{"n_head": 3, "head_dim": 32, "vocab_size": 8192, "positions": "rope", "rope_fraction": 0.5, "init": "normal", "init_std_o": 0.0, "init_std_up": 0.0466, "init_std_down": 0.0, "beta1": 0.93, "schedule": "wsd", "decay_shape": "pow", "seq_len": 1024, "steps": 4661}
Each number is 128 + 24 x the weight over its row's rms, rounded and kept within 0 to 255. Layers, rows and columns count from 0. Numbers have three digits each. The size before them is the row's rms in percent of the matrix's.

# down: layer 3 MLP down (transposed), 384x96, rms 0.148, rows 83-211, columns 0-47
# up: layer 3 MLP up, 384x96, rms 0.304, rows 84-211, columns 0-47
down83 093:128159161139135155116130172145105142157151110117110130123093133083142098132113126144162136079146133105138125166152121123124148106115139108128055
up84 103:156107135136118157096167128186152129162111154125097104124122079157118115139074161154118154106128171129147133159125119124129103125094128098115129
down84 101:123113170140121148152083150154112124131137115116127149103106114118159173152123161144143116151115120107138115129164133137103126122156103147139118
up85 102:158150120152144103161135101123092102087102143082151160175106129144097132111106112092107112105133128159125159136105111122124070091094135142145089
down85 092:111108096130151111128135112129106091164122121121116111133153130127187170130136138111113147139106144142182163165145130147125159129145144154150148
up86 110:134125134144079086161126136118099109121143132108143105133175127132131165111118077150177125140164140075123159127147125093162128143145167148107097
down86 105:120132155146135148158111125109088129103100122112107118132076094126127137095123167094154112102113111131161165155119127141144149160161124162141086
up87 106:155116088135105142090152108128149131116138158100122142124199121129103120120113148123105089141136151089119142164107065131099088141152122099134177
down87 091:119102136113126106160118106162119134161114061115094156151101122138099156118125156152123162109105142116186098127134138123140118119144119143141127
up88 092:103113126169140136155137112104162106157144124135183133151161092130111156145149108131103091108105162153073093115118100141131097130165119177151118
down88 094:136126110081124132111152156101093127101099129149109174126110133126115130136128131105153147128156160140112116144146127178133140128079151067121168
up89 091:094136145122103129116084135082157125136138150139142121110082145167102136149160094140078127095141103075134148151097110135159095149176134137102151
down89 088:119156119095112136118106115177107178091111126124116141126111152151149143112092177113120135119165107125132127165164181124104143127156152134129113
up90 096:124139157076119112106145126144139132132124104113131154084083136128101164135154116150125130097126182111140139120165155094116140141132130135148089
down90 100:111134125107100130136140098152142165098153170189102132168114108133111118170158119089165104110117110113096133081109132184128136145127136127105125
up91 108:143092117174141140147109136123124129168146158128158120145145110120143130102133152134114129157145170097102143165153118133106183134098095119137159
down91 102:165107107162162062102118136111106160083133110152096159095137113132189153139152121124138129124126089097134101139155140117164148121129116108110141
up92 106:158109115163151137144133116105112137095133108080142093144097134148116187142122108153139107129140102142103149130115143140116099130106126131124180
down92 107:150079125123119139122184112131123124165109107122120139100146140151133147148113130124111112134119092133100087153127105121161149137147112104125122
up93 097:186120141139090134094117113145095103160181135104130153122156107124146142107124133162064093103198161129103171146116117124117098165104131139114112
down93 088:129142128158150128146109115145161146145139112124099102160107132094149111174108099132081131132090141149148134134147125155130149128200095113113118
up94 106:179137094134100131131147088128115114113126165130123154166140135123089092091125090117126106088136121125154105093110142116134190172116148112154141
down94 099:108130149092138106115070109131143129123079107141120136150132144094127146136078140111111078132144122147154108151103142158121152142129147171179138
up95 100:129128075096110151131098124149126137122127162107121124125134107095153153145118131159118135110103109145141158175144173146082079151133095139152118
down95 107:108118105097160132127118109101090119133090111168114121124148152110139131128102123159108145088132138124127148144178175119146155137145154134136088
up96 090:104093142135118125165116121138119128149125162143118105124103102101143135132140162158134141142150130118115135140187129110139156103118142123149123
down96 092:161127140106134146126138162160153144114103105146134095122156128129119107123125146129144112121122137136125096179101113105142118154155136124107124
up97 091:179092138156090156127187127101145133136127138101121106084089085126141122135116106101122121159121090136142155177169141146106108158137150109127096
down97 098:105148134129126147130102157166131116096146133146136137127135103133149128139112129113125144178130116137124116101126099106166144131099128106092092
up98 091:127128102149076123129114129155086153136150117065171106161094134139116178118150093129081156168140097105142111134100123126101133114083134118095119
down98 094:146121145110120116162139126097105134140129132120053124116129159099163097090162147119121117141139162093138136106129157165168132163128169112092116
up99 118:159138149116127158151165162151139132106118121120128150125108131128117114131121072152149128098143168123141121134154140089152140132123147140112076
down99 099:110132155175126139122109115127132111127091131131117129139089144105137165139096168140122153108105140129157085096131132171148086120143146134111109
up100 107:093125135140150124076139139117076131160140142123134107120119126113140153140114126146133161098142104132134146151145109112079127132140167102130178
down100 103:115159098139146154112142105138170116142123155105133125124163146169167128125146125152132136100169103112109110173141114105103069173144106108115138
up101 094:158114126144112109102143134137155083099179125120101083154139131119105156141118087091099147129164155109126087132122159142111131138118185141144133
down101 095:129128126050134188138113106114145132141139112148118136096129120111122127107118160127139078162103108150136070117150138158125152152128140104109129
up102 097:130145152102077160121115107061113108104115112131133107096109123127089164116117104083136089146089125147091116159151158128184104097126144125129142
down102 103:143131158153174127095135096132116140072111153131111120141116138103173105111105111175126085158143145087156120175147130177152135138157143114115138
up103 087:100139107124166125104136123167105115159137151168134138099102105085133130168124103111115132124180130126141144121135124154108088144140106106126120
down103 099:145126162127078159158166159106120113106130145149073170100136111115121129111135114115149138093141095120133122108096164134130098094130121162143097
up104 086:071141152072108154087134124154131129147157153127113104091078120153120125128115133094151129110081139152160118144162157185135124129116116153166164
down104 088:141143103162148115079135140131120166139172123115083138097111115151137128156149125139124105112106140116121139133160128078139161144154170119133119
up105 096:122103140136112130139154145103088131102069142139122086143135106142132165104154135107131187137098091179120147153115087138126103109154170124175131
down105 101:125111125145197167159135115132135169117109118134110108131134085144152092093102086137096143152145132100171096163105121139122154084139142116150148
up106 098:136126101134110089139118115112147099161110080147097122107146155106115175083133159177133129116150112133119108158142142101162099161113144155110176
down106 099:081138137134119123146088133124132148085102159103184145128136082133139171188136154112126101100115100151124126102147102127136172104116127159146133
up107 097:122130099151143092129139073118073125108137115085148113124155129131143158170145107130077069127156128152134094103131151148106130107132197093131136
down107 096:166101165071133124125114157133139175136145140158101096119123118136145111141111121108143132121116144142172164123137111133141139111103135154141098
up108 103:183096126119151123116110161107094133119105097074169132118141144147149178146143085112135134094034117104099132146123137117112154143123124133155106
down108 107:117131125141106146092139133151122151185134151130129142141109125120128138125135087114123136131116103143153117110126131135086161170130090108126102
up109 096:128117131129126136141182114080155137125130107169121126125112113152141157128080141074132136146132162135115126086143131111160137104155130143132140
down109 097:093143160116118105139150084125158116131146143153112178106098135127136125096159058175112136159132151144130068130114151159109149153140143122120118
up110 091:119115102152135131158152097166116104141135140126106149091104149144122076110131211106119106102134152172127143136106115100143133089150142147135110
down110 098:145150132148127128156153135087109095106155117158081108131165124093147136136095133098152149100151171166115143167114078148134124121174164135126086
up111 105:140122089093131123136126114109112124111145135096167119165108122155119159102095117101128119139078119114116152147133142139064179105128117088131135
down111 106:170169117110101130101140124129109120176146130111118116099118177183155123131064144140091139153129146115137128126096129139155104143116147127109110
up112 096:091131074097102108109120129172138128143085160181157121144120150092073119079137137167169134115161082143141098150179134152118141119159107126143116
down112 102:142095157148132122121111174117125142092118105115053104110152178116130160189143140108148128102126119113127156125089100101136120158129146148137139
up113 109:130118093122087085108150140124107116133098154138156147161113131133166156120099128176101150138117112154133137135114137060110131097110125138124133
down113 112:153143115119134082130103100116158124114111083120155121143138159087169111118094170152193129144128127146126146119120152165163153106118139116125104
up114 103:097130132099124136138145156099115095134108128156157109126100131152165131187130121118106136115159116130156080141132116122127121139144149127098172
down114 100:123137144123124144145113145154112117114131087115122147087165124130124120157121140181158142119108121117117154112121114098160113105108127119128103
up115 109:155121124138136144117118113127148105142099111136100138127099148154116133075128084132126132126152159125151124170110156123153096086112108073191129
down115 102:106139124134117115124105102133104157106126147137133167147105095180133081133160184121155150124143084116153147103153105107123148130162113116158152
up116 092:114116131127122136158130134119131099166161120095122145120125173132121093126105113124126129073107088110151096123114153127121153128090108135122097
down116 085:139127122143122163154143134143131116114172091139125124120151139130178097148121146108135101126082118114118123170086108092145122139130141116060123
up117 102:145070159119106080144122139122181114108122117154109141133093087143128066124167127124140115162153135123155108148146101130197115112108123137153130
down117 100:163145123126158136130128161099149077125074146103124123132182151100118098121116148134123088118100176132131115159122153127143109146195158120155100
up118 096:088105137144152121097133117130144135118099113116164117121099119085118140102085176100109102131158095133131157179145145135123129148081158080132105
down118 105:178164094136117162150135127143156143146143120141128128118119118069081182123145144129117132116140154122090077172137138141127111104114158150131122
up119 092:084119122135109140143109079136108115089122124115140137156149120148134135143105140123111145101114120123141145143156111185142142125134103146141129
down119 093:147096129150129193105110146123103156140144125126127166151162151120171136121107115179121111093106124147137107137120123114092114128103167085138118
up120 103:120157102127113132111102138118124131161157147159170114153125110091131145120103138156122144129155118116064160153167112079132117091127122129131087
down120 101:107086135134122127111141124119072182152084107108131127106112133145158117135118142157175134130131128125094120114143136179123126147135089099165125
up121 103:112118118092157123085154137140185128103115143170163139096168115137122078157134119151157116097141116133156168145073093134131128135102118138129139
down121 095:112148149121120120115149129116140097149136123084127102082112128134169162130110109156153125154108145124152149162121086122125088086157165158174146
up122 107:087124135097168131099132129159126111126098127124140151141115105087091129144114099099094141123150123135164124140127132153089162143077113078120158
down122 098:102110122104138165163045111112111173142089130141117122100113156116127161129105161183160136119138097164137145126150127113154159100140136157141130
up123 100:169124144125101095115138151080129140134154136103110101114141176133095148122100130121145125156088122129126126173136128134184126134100134130101099
down123 111:143097139112124130097089143130155141140089145124146125128121144127095113144098121118147169122163156145102183132096141146109156153128150108119097
up124 098:140135171093118136172125134115121103122115072115157138142116117122152126128136155111140088117176113098128139157137155129155159130095145145130148
down124 108:121119119104125151121086133104134196153168095146140101142145149133116128143130122133141105175109191102104132114075125127116114143104146127116095
up125 103:118110090140115114123136131121111117110121124113105116137089119135129107128176133126090135123145136074124148125173144139140136171122129105131183
down125 102:167132120099093136146138114132125170152127103109104110173136120100126085161118171125112145113134187150141142119123105158112115108170102126130125
up126 092:157144136136101125165164131138109127118124134112174072123140138116113102151134116141106145156113176096095133088103120115085156139122102124123134
down126 095:131114152130140118159147128107127134086140148070109130159132147144140150106137104150137120125134105123090098150114128137151103119107123086152113
up127 089:110077148122145137135098098096092123152131092116112085117130101114113129108111135170139140150175095116149137116133166133149118143129186121131109
down127 099:125122137123165085097109121117124179100130174148117140136130137112133122092128138130152112099122103114137167152081118159118125137173110124164131
up128 101:121133126149142144133175108175128152157164138126157134078123109135127138131108124138151117151120146102125120129105094108098119128042169160150079
down128 096:122157158159139158183101109131142138117185065130123139147155114118113099101115149160124098134112080141136122140107155109128121135126101183138149
up129 095:127144155091116107119183141118089127161128112156074123117168143115122112088144134133134146074141142070137150083113151073187146121132134130125135
down129 106:115166165106135096141154154129124148137165123168114141180137134109123135095141088112144132130159108086132128115120155104174115133146138124151119
up130 095:118100091193130154186176158110154110143110158111167116114138152171134106092136160113106125111108118151138109132116146168090153112128134102143121
down130 099:094121120094117155188087112116107158101118147136119139105149147113188143100121159157155114066161102114122132160132150137134111110136136118142127
up131 109:137119147173152158123116176111155110133137128132145071108143136170165140146116111117058099121106128138087113135141161073144165057145153140154081
down131 108:129113147122144130113133102179099148119111124119117127146117138092112098112136112160112093122124113121100156119107136128164125130116133152110112
up132 090:143097112154123140130132058147138127089132126171129163100113147147120137126117130145111150131156160153163110121103105116131129095139165114122109
down132 093:112150148096103106129101149122089059104127164149143158112142125080127112160123139087129120104135065176143104145123117147118155126150132144146107
up133 112:106119094127068112146139148110127116144136116104138148159132145162114104106125122065171095119162183107138112113119159163094197151089135150129138
down133 109:118143122101146152161146095135126140084094098127096110107127189086109137171139129126132097125151146112145144159139090101109137125128129177140144
up134 094:124115108160122145118141119133141108133141094119122163143109107134146152124128146175131093153171159158155138119077105123123125132128121122130098
down134 095:116120152095139115172134124108140111138147156116119126147118147133131133077123139127082137146115109114109128131147096149110110105162116093120162
up135 095:110095113081149122101176137162115119117117131141135133165148132141158146101132109133117096140149088099096104153113099188161129142138118141155154
down135 099:161141161153099137125159164132145121117160095149176155071094122154158119144086127148130123114097138136159106118139134119138147099111131085077148
up136 109:123160147104140163144111132140108114138113143103143156079161177137072106130142131101156164135153139115086133121100112118133166074102138076114098
down136 103:152110092135126105136131101115133133170146159111133117079137123118153138109098080131148071168160156113120162154138147098102137135127113106155138
up137 101:128106114164140127087096110120121123127092081150153105142105156108114141145155118084103113115179157141088108136110111139118127160130126133118115
down137 095:149141110131151119108135096127158104145167174129137142133153122132109090145136100140152142153167115090134087123154116137116142112146127117118147
up138 110:094154148115110110120135054114137116161111128110123129141130088092105124103146128098163079136142129048163126092159125122112132112121130142140091
down138 104:107094115145136148102128161164148137158109144108128155139112109133090126125151106164080083133172109144118100144116174137117108128153119110102139
up139 092:145149111135136080092098131091126115127176126121174135116081118153092144119152166150111182139114119130144104139140149131133070131109144105146198
down139 096:147152150153135132139152155115148132122147136129140151113158142121107111136143108125144136150126161156104101111110105127125129089116126130103120
up140 096:130129145180150170126146107135147129190107133159120118155118097182100125126134123179123127152114128133140112105131086083087140149105129118143185
down140 091:092133122135122114112129128153134166106164101142116159148165110099129172057140146127125121133117193127150081124196103125130117123137108128119132
up141 108:143102146160119157075122109144130124123130145183133104103123103158125113148126152156117160110154160109097109117103126103134154091143140109114104
down141 106:152128143111107128144144071099097100116127115119114133106110177126142142133131103114118069150117148127113118190111118133104144134111128146111112
up142 102:175098143130123096151105090115109146113159095093109081127164128119125128094130128110143103156136140131129161162196088130161137132158122123131112
down142 103:088139103130136119116108120129140138121091138083128119128128136138080137150122119158083144116120151115096152152103149117148151148096098134147155
up143 096:139146113146135130134147149115159115103127078099107141141121096165116119113099118170151117145146127120115149119110148111120153108089142170119130
down143 093:133119109110101176093098148128132115115123117146075066153132140075140138159106137116128174121131086129110144119126153130122159140151134128132155
up144 090:134133140163084109107125148105090084136134102147149169109102132161114130102127111106116098099144175102156104144109082130136135129152135109157140
down144 085:119122117141097129151145143121159156183100120089101155127136121146145118118132127160101114072135091123129142143116115132104154132162090120162151
up145 099:112092106138149110156139171113155119142109132125183111136135150148147145145161160153130102128102115136137083076080091114094114165126112098118142
down145 089:134141142130145142145107147087129142181131114094133113102129124155116105135164141175129105146125125134148123112154114097114106093087116114172108
up146 095:146114107106128094076130148095117132121142111119106138111164110180134143140116179144140106158111117147119164147087170128131153174098121123076135
down146 092:105170129110149134210135119079134172092129122112127132071158138106135137116140071145127142117154166130146127154171125127148122119172131126154101
up147 102:170075154138124091110153139144124132160114114153151148161149099135090159132097131130109110179116109090095148094112121121170105144118142074133142
down147 100:127149155119102136162153151136134147154140119160175089148146171160117102135139175135186152125110154151117105170097118095084109095132146098122107
up148 095:122127126136081120139134140137113108119101105146119139110103114137098188136147124121115143158146151126171107129140098126160150099089070134152091
down148 102:147137150133138113131140139123120128107128157145157139113132123101118073124154100102153176094125130096173149100149153113127120124121102111119118
up149 101:094098164121145096124132153092157135137128153104138117116091145137152128101144136146136126152122111081141143112103105108101169184129135147140141
down149 100:145152136160125096068085101121135124154120143128118110102135135123125192175162133118118108121153101136129136092129203110108104130149115127145147
up150 100:119134143120116111121091139137088126138068145149126118127151133163108116105135121097157094162141150172103130131110113142113170140101111110121158
down150 097:103165163140114154108092151150141173138129130131121132159126110137117158135118099119150159132102123128182086133140141122089176111114108119094131
up151 106:163135101134125162137131120135098123108133134114120106111127155125155159106114086159170125109144133061084125115124089102114122131150165152090144
down151 114:088162119150124135100158107096147153172133124142159161110138069119106101082180164128132128121112101179189086152151120130118137100155149086158100
up152 098:101100118123102125123121080121149120138093135125108109137134135141157127166119147135127130109149114079128104134147139162098127080126165090134121
down152 101:104187112112101129152156124159136141147122136140163158102115174083149130124141145142091133098105102158132092112143115119146102166126075116140101
up153 104:133105122102120164118115134102090129137137141125134124137122099131162104084129107104162141104087134141102136103123145110135096137110173121143129
down153 095:098126151103123162161106176133147120168132133107120136168149124134127094133116090116147139139093130159162084123140163158115138118102137122098118
up154 119:117114180108135093137167138153135130101117149145136100125120162098145109138156135132137101099141125056107146159089124111154143140168126147112166
down154 113:082128143108132122104106123066118118143113119160134100133102123097174129172117141111136145125118134102091170139109166152075119135114157126113128
up155 102:115128086120116121119117143099166105161140085080165168124103117117134159099147152104115132125188147104115087153137118073120132162146142148098142
down155 112:121135098104170153146141133142157130112132122155144103093149143102099101091063153130088127102099185095122111117160127133096115108155103121151121
up156 112:167127126137061122161122103112137115170086131127126147098126155145146136129149128164116115107122120133140104086128150122160061148126119118107099
down156 109:120146162126172180129127163131140131151145090140099116147127096138133129116103143119129139140105141140137126126135082160150106103105097097187116
up157 097:136120122098139115133134125128115068102145110129116086153113118146100127114168152134126099078099138080175137142131092097101140122122152102129165
down157 094:121116166120129148118117102175102148122166086135085163115158130134105134117115160137142148110135133151088143100103137119115125124139111144170147
up158 088:137166120117127156118135106086159127159136144123114112078136094139097112189127104147143121095123092112132140133122131141136158118131105114106147
down158 093:107143130127112102130116133142096133090129144162136142128129078143149137096156149089101129154145157145149105139167092114086104121128161135161116
up159 094:104123119127087130111093148137110131136109157134133109162155132130117101103117129113108111129120100132160149127139135090092147096080092118145178
down159 098:147139128083114169176102163167136133130176138153115126105118078117150136145130115126133141139102102147104143124079116150119136161144160119133150
up160 119:123115120119090142130142094138145108139130145121150104111156143108108126106145119101132139129159153156073149090119118114099168139096123160115139
down160 119:144140139092148142105148104134121153106145113092140178102108134099143135132133140142112169119142088107169126122170110079152092128128140146123096
up161 111:074116129131124105156145141165133159080144173135129139153126086128126104154124140152122180114107148100114129129150103127082193130121134111094142
down161 101:122166124114127144129084137155135193103101158101148091123140150100115153117120138111101100123154139160118096140134110186109138102147119064128136
up162 083:084145114131111119152141070120108097118121112159122122148140141133162095150152145140182156117149121091128180107113132109151142151144170131169145
down162 094:125124099099103154146128161159120136121088092128108117110160159111132136135101144124131152129118149108135150085099111112115182086143152154177128
up163 116:111120136143109113145146159121119175093078148171107097132133142127130090129142092133158098120122171148081151126091099122095185096140093124096144
down163 109:113125104128132082150107141163168147128160133167126087145123099117131125126133085119161126140152111148120110131130151150116156131119098072128194
up164 092:112110109106136096117157149176122121109102125159151104140149094108125133147167124099165106118138084097148120119098120122145119145147088117163126
down164 091:181083145137105158134123106099123112129109091112096111082101116119121204150121087132124160122085116124126102120113140078151160171106127138141124
up165 090:135162076114122116131181139112111126111162125101141143119152127094100109104129128115153119139139158132103115113153140096160135106125109144121123
down165 096:099130120130105110088106127148159185161135134160090108155091144124134104138124146107136104140124150097121113119161140145146093147133146124124135
up166 103:098094140143136157097108135129140162109091124122109097099134144132112101121132186104130163112175148081148091127117121130128127114115092102118123
down166 098:089123127170122123159116111104141142111167126129147130108114154141118144121114165144106154124101141155117090098117083076117090153128116097115122
up167 099:109076120119134126113103135125103131142139121123163126110121129085123144125170136145141124148164162111080078133159134115107142112117150145113099
down167 101:165113098094172112108123160120193136103153116128091128156113134080153105111109101131147136123135120096140111153158117154151143128149116129120140
up168 112:120090134135070125162148100149125127127140148128146133136094100094147137129157132119090153117131097161123129123109122141159065076120117137081161
down168 104:125101127091139132174088115115133148131140141139114130126144094152111132126136113073046118161135127153111097106140112129138141107193115137171130
up169 094:141099100114151161130111134166113141150130130148102072101157110126104110125113128139129149103131149155112153153116136131112157149138144158082161
down169 089:140107157137123124130116140081112123130162164120102152135132133137130140163136138116086120112132129153129119144127123155136137139155106140164121
up170 097:140129139149108123160138132129111118130125112115132091114126114104092166115161150111070138124118177096129116125101141123117113102152111155181164
down170 092:113124172160155158122143110171165129138127163118137100097136140134081130098162107172176108154134096169119085079147126156130169123103127093121068
up171 095:124124134107151134139148191124106124152134111125130103103090089149133112119081142190123132142141112127160125122160131105125077166144144148105132
down171 102:118119129104108126153112109138123227080123128118117176112155128124121126168109112136150135107161154107150104067114112104108154142107131105160118
up172 107:128103135099179139126127172099135094130150151155132165096119142159096120140160120138132100099138119147141098098097173137110116147063187100138098
down172 101:152083116112142149150100086120110124109091130094121112133126109066092158146142121128080100124124138117104136136116155102147097130141106165134178
up173 086:109108142111176146116111178113106153132098096121140094147150156136112138126137105137105162139160149124137132137081131116110122167167131105115145
down173 093:121096133123115147132117084165142172121138171083127110113172136130111142159098148130164170150130094107124124095136114089104177116118146129119149
up174 092:122120130195133113062106139098128143103127140127133095106115106174099124083086180123145133116149105176137132106115102139122141136191119127090158
down174 086:117162108115112153120107121132110155117150099176155117093126146156109140128104097119178153157178104093116129154132139117143120171169136137148117
up175 099:134107138112115162130129127143124116151095092153165136115103145080115158160132156144149067128143133127066114168146154104174119127111125149157094
down175 099:166158153073118152089134143088138135110168111106127165121148147116140124088114141129163086151108140113145135146139119157139128139116072089074094
up176 107:126145097148135102155161100084091103111131150142132089094137118129128114134109121116127108110150102117141113103139137113167151158108118111113157
down176 088:106131162154199155160150133088137117147146078121077088119161137124119123148083103130150122141114131099150116098132094110139140112097131144098097
up177 107:156166154117117133121077187113128123102120148090119135144145123160120130076109144120092108098127120140138102136115128149135131120138162153098119
down177 104:109179169104104090119130109115115135106132068149163145131103146075121081123112151119129164155124093139158096114141084133108128114127102179139145
up178 111:117117101153137126105110109178132134120102138123072111162124147168155077128157129112113097086126118111139088100142135161167151123158106134124155
down178 101:116134153181149132118112102121135128126171093082166098138126142102167151135123116094144110136117092127120115099142116131150123108170090129151160
up179 099:147122125084169150111108103115103120138138131163156117145136128124139116116167122123141077131132101170137162158145137115134112116143101139140122
down179 100:116122158135115102172109101109151162178124116129113111100147089114080135095133134145128132178137176116148166147143112157157127105069141165134157
up180 095:114151102126185133087154135125152142147119170068147148156106099154119110141121110111124132155175129129114093127122138130163143142080105157123135
down180 103:102122084126133142147150161127110113121121122105089113149152115122164104141064152102121118112138079146096128089151118128131132114149120135119090
up181 100:124117110172078132138090088112114111084152152103132101147064094103144141108136145152145157119127108150152127119154146136130138147110135134104112
down181 098:119119112144125135090117159112131105131135128120139212102122158132122109130159151143129143177108131131156124142100151109133104178119114080117122
up182 095:171115120106188122141118156126129143121106122100145140135137102120126052173150134107109155139108134107108107090103091081142156135145108087141128
down182 098:129129142159100121134112133093102123104167109090142156116079142126163144120145143087173126149137092171123102099180143123170118151125111121106124
up183 094:130098131176155119135150092153122151154121134152108104088126159157128126138149150102147114140116120174114140112106111116135141123123118145116151
down183 095:100178129075128100087162105122126170140133124126118117130116098144120132115090116127136135152103125095099191168141102130156118144115160095096147
up184 103:129114105155108132152121107154178103119165177122172144125089088087161101102191162115137141094128100115131130134081165107104152129169110130130173
down184 108:124114162109118134104129154135104127117142167118178147128105133179128124141116157122105145128150141137156097118084152183116130116163142097130182
up185 105:086120126116109159084090135124154136135102149139130143128123096130133138128143138137116143085166178106130112054175147148114148105161095148119078
down185 101:157138178159132083119100134144118128139132121107104110168100124154093113159139077122119110138160102125185094136113138126131132170116093113092166
up186 102:137140145133143145104122115136118141153068143124111127164111090111101166057162099089121105144131114111109148149119139118122146152115087149133121
down186 097:160120103134136119070121157140130110139093130168099110110124148157120093171115130116117141100114173155117095122137181148131139125187151085098130
up187 097:095123148160112148137116084120133131134105132135147165148091139157113142083133166177098168094155121073121107133138113124108084100115140113129119
down187 095:151156146129105126125143132120113163091135139122133151137123126134164118140077161137169168098137126153103078143111114108088147142091109118100075
up188 097:130113118150110115135160126114135130186143098082133109139137142146131065111120179105123149092135129147090138111159132128106124129106117104128132
down188 092:125133139148130144169103115102135144081086163074126152129118128109117151176141152137144119105135148148155118150097102119106117126152155084129136
up189 102:147148124092154140100116179109172133141131126089154126097150129103110164102160124079091107191131131128072136122120129120140136092138122116105153
down189 099:082138141101115077125117139148117158135103140167122154156106083096145119106085139122130154088114117162156091102110120119122109105153126113082116
up190 100:133115120067139098125111112120096137143160139148132117118137138081144157135114118140178158127168097170146148123127113122116145171183150129116107
down190 101:146115131132129146151125090104128147125097111125116116120114142141102141128150148171133138147104128152123119125073140115084102139120159170181108
up191 098:130125144157103136127165117160140109147125156122118168120077094087150076141196148173115121108138105150131144141104161127147131149093130146158108
down191 100:139125175155126116094110105095098128109134137124118130133119140188122114095176150132154140152146083180110151109103147134142141157154091162119126
up192 089:100101168108141099152172111104115127136109140144159118128132089126127167100105077110156136099155141114103106124108150123103098129142104095180147
down192 098:111072128125165197112112118154142127126166140125103142138154170148098100094133132168139105129115092108075111128117112151155150087088108121122083
up193 084:157058135158088125145158121134146127076155125127111106120128141132111104160185130118124154156133112147115127088097115129111149094098132143141153
down193 093:175110173074136100122131166114162113139168142114158162109134112146157120108067119140146158155129098153152110147115156131115133108122130119161141
up194 098:098118126121137119139120101165195145125105136112095106090114141152150134172110170175102164100127162135171123129110107139122112167122147108096107
down194 103:120123108105153178129104124091093106112147107114135140173122171145115119110121107127079119151105124121133109125147144110166140150129113143121110
up195 092:120130151128124089109110121144124112149149142119095123135153097144096145088192155108136104109073144104167143144091083108109142135176128110146096
down195 093:133172130103107157158113114139127134164155107147087165137083075113120121122146110135100126136147119154079131121120160106156133125087170116111129
up196 103:138146141140176072116135111138121101170125136162116178144110113164102109121116125110140100113129153132071184118136140101117166127116128126109147
down196 099:164145148121138074102135129116148124139129146116105137136127139081103167132152100143118098106124159105114098143179097115148175137149133137159127
up197 101:143153138104189164112132175186118095134136123110139131128120140154098127155110098135131122073134108127132153097111149125122108181127084096123137
down197 100:185132133098114117122131132122110168135153075104118128109131158114130106128136165139148122145112127128115132124100131146097156129162158132091144
up198 124:115123100146152120125153118141137118142135143124112098125154061121149183103116151091118136146103148152078147160145164166087119133081133161104127
down198 114:133133120123121119157132116137150109134147106143106123100119132129148145137140156155165119133095150076141104160117114174115094140131101143145145
up199 102:117103091112143105108106125148163108092141076101129124134150141129101123140134141101140127101138130102094098119131171078147124150142150143109120
down199 102:133138113140134082143125127090111133171124137100153139139100098113130134094116111095114111132117087158135116102184113141148102130121116106165128
up200 091:154106097100098146167091117102110132171113097133122142121150115126142122129138123118144103110177073102133135133109193128161121124119112146128102
down200 087:155112135116167106098141173128175111087119152142116130132136157125111112131148125126107147147072175141146148138106061125100162133147141132144120
up201 099:149134159133136153109148107123088150145120166064113145116150129159154107145155154149149126126147150130133148115132155144095093183117054148135143
down201 098:117148170098159134102110154087121141085132109129106144150171146096140116131128104119096151175106134118182115109170094119167115116128135098117144
up202 090:135097126140157148111121112116131145118109138104111131170081092064123133159146102112123122127151098170107116136143136115104091119114138110145126
down202 097:124150110164119128155114117126127194153128088082129163156118148078131111115082103176126134133133134128142125122076106139132114143135153057136115
up203 096:158142090128115121160118097141106178100133137114140084114110095159154098105165071109133102133159129153123164148119104081086137117124101127141170
down203 099:122122146109146076143148125180159072166161125145128126117146120133088077119099137168139145152110158175157095123089128152110112126103163133139145
up204 100:104132126136144131131131118177157148142116135130127125119145107104086120150112141136112104116132148107185136166125181139100129088082090140122137
down204 099:152120172116148141130107130134074124105126126116104117128133138085142141121101135208132204142145093133141114154158127132118144124169100120120131
up205 107:100115140170114126132127105081167122198125122126142159165105076132156111185139135124126117146149127061174116100146136108075164149123165114130124
down205 101:090172131194087112151150144120151088144102129121131144139115176124144181132121130112121114157107114107152149132115123117134097116091127115108144
up206 089:104128112134127120138111119105120149159133154172098100089158142149133143133073114128081081132146106165141107159158110100152182126107139135128133
down206 094:131077171158105137100108134135136148122121128151138124120115113136138119118173123163117118089137117118166129058136126135108125142147162138131102
up207 126:142117128140101114149134077115158109146144156126138108129108153106088104115137119115117098099093153136142161116143127107138123140182120131132141
down207 103:095144153129141095151101119105142100147163130132121107100105123119116102136089125110160094157140154121112144157116117110130129090153155108151184
up208 090:145159120127139110102138143151126095142094090086167083175128117113129157122140124138152114108150135088126110147141132102126150147102125107116091
down208 093:109131132105097106113155091114110116140117122132142147101120149123133126118115155092138141136116153125116125117110133174131144109162135102109133
up209 103:114124159110120152141114169149135124170091142113102124133088116134118152132097133154156096112133085116149108121145142141122123122157140181093142
down209 110:129128130122120154131145108129124129132100124119110148144157132098128131168131138165134086109165118122092096143130158127128139152150117130154155
up210 101:117083152139121153134152162093110100128133133106125138104126098109121143133153119115139126110129178136104122175113113092137155113143105085139117
down210 114:158156104123138129157119070096126141098131122093160112126114107127139135112155109152126104143144151071119091104129120127122126079101156126190166
up211 101:097150121116171106145148198113131104131146120128121139137124093121139101109113117163172175097126140121088095095142115086110120105111121153171097
down211 099:142110114105122092132107156138097155151118152135095126172168111105161104100105139120163106085115183135124137130128123124150144145114138098121163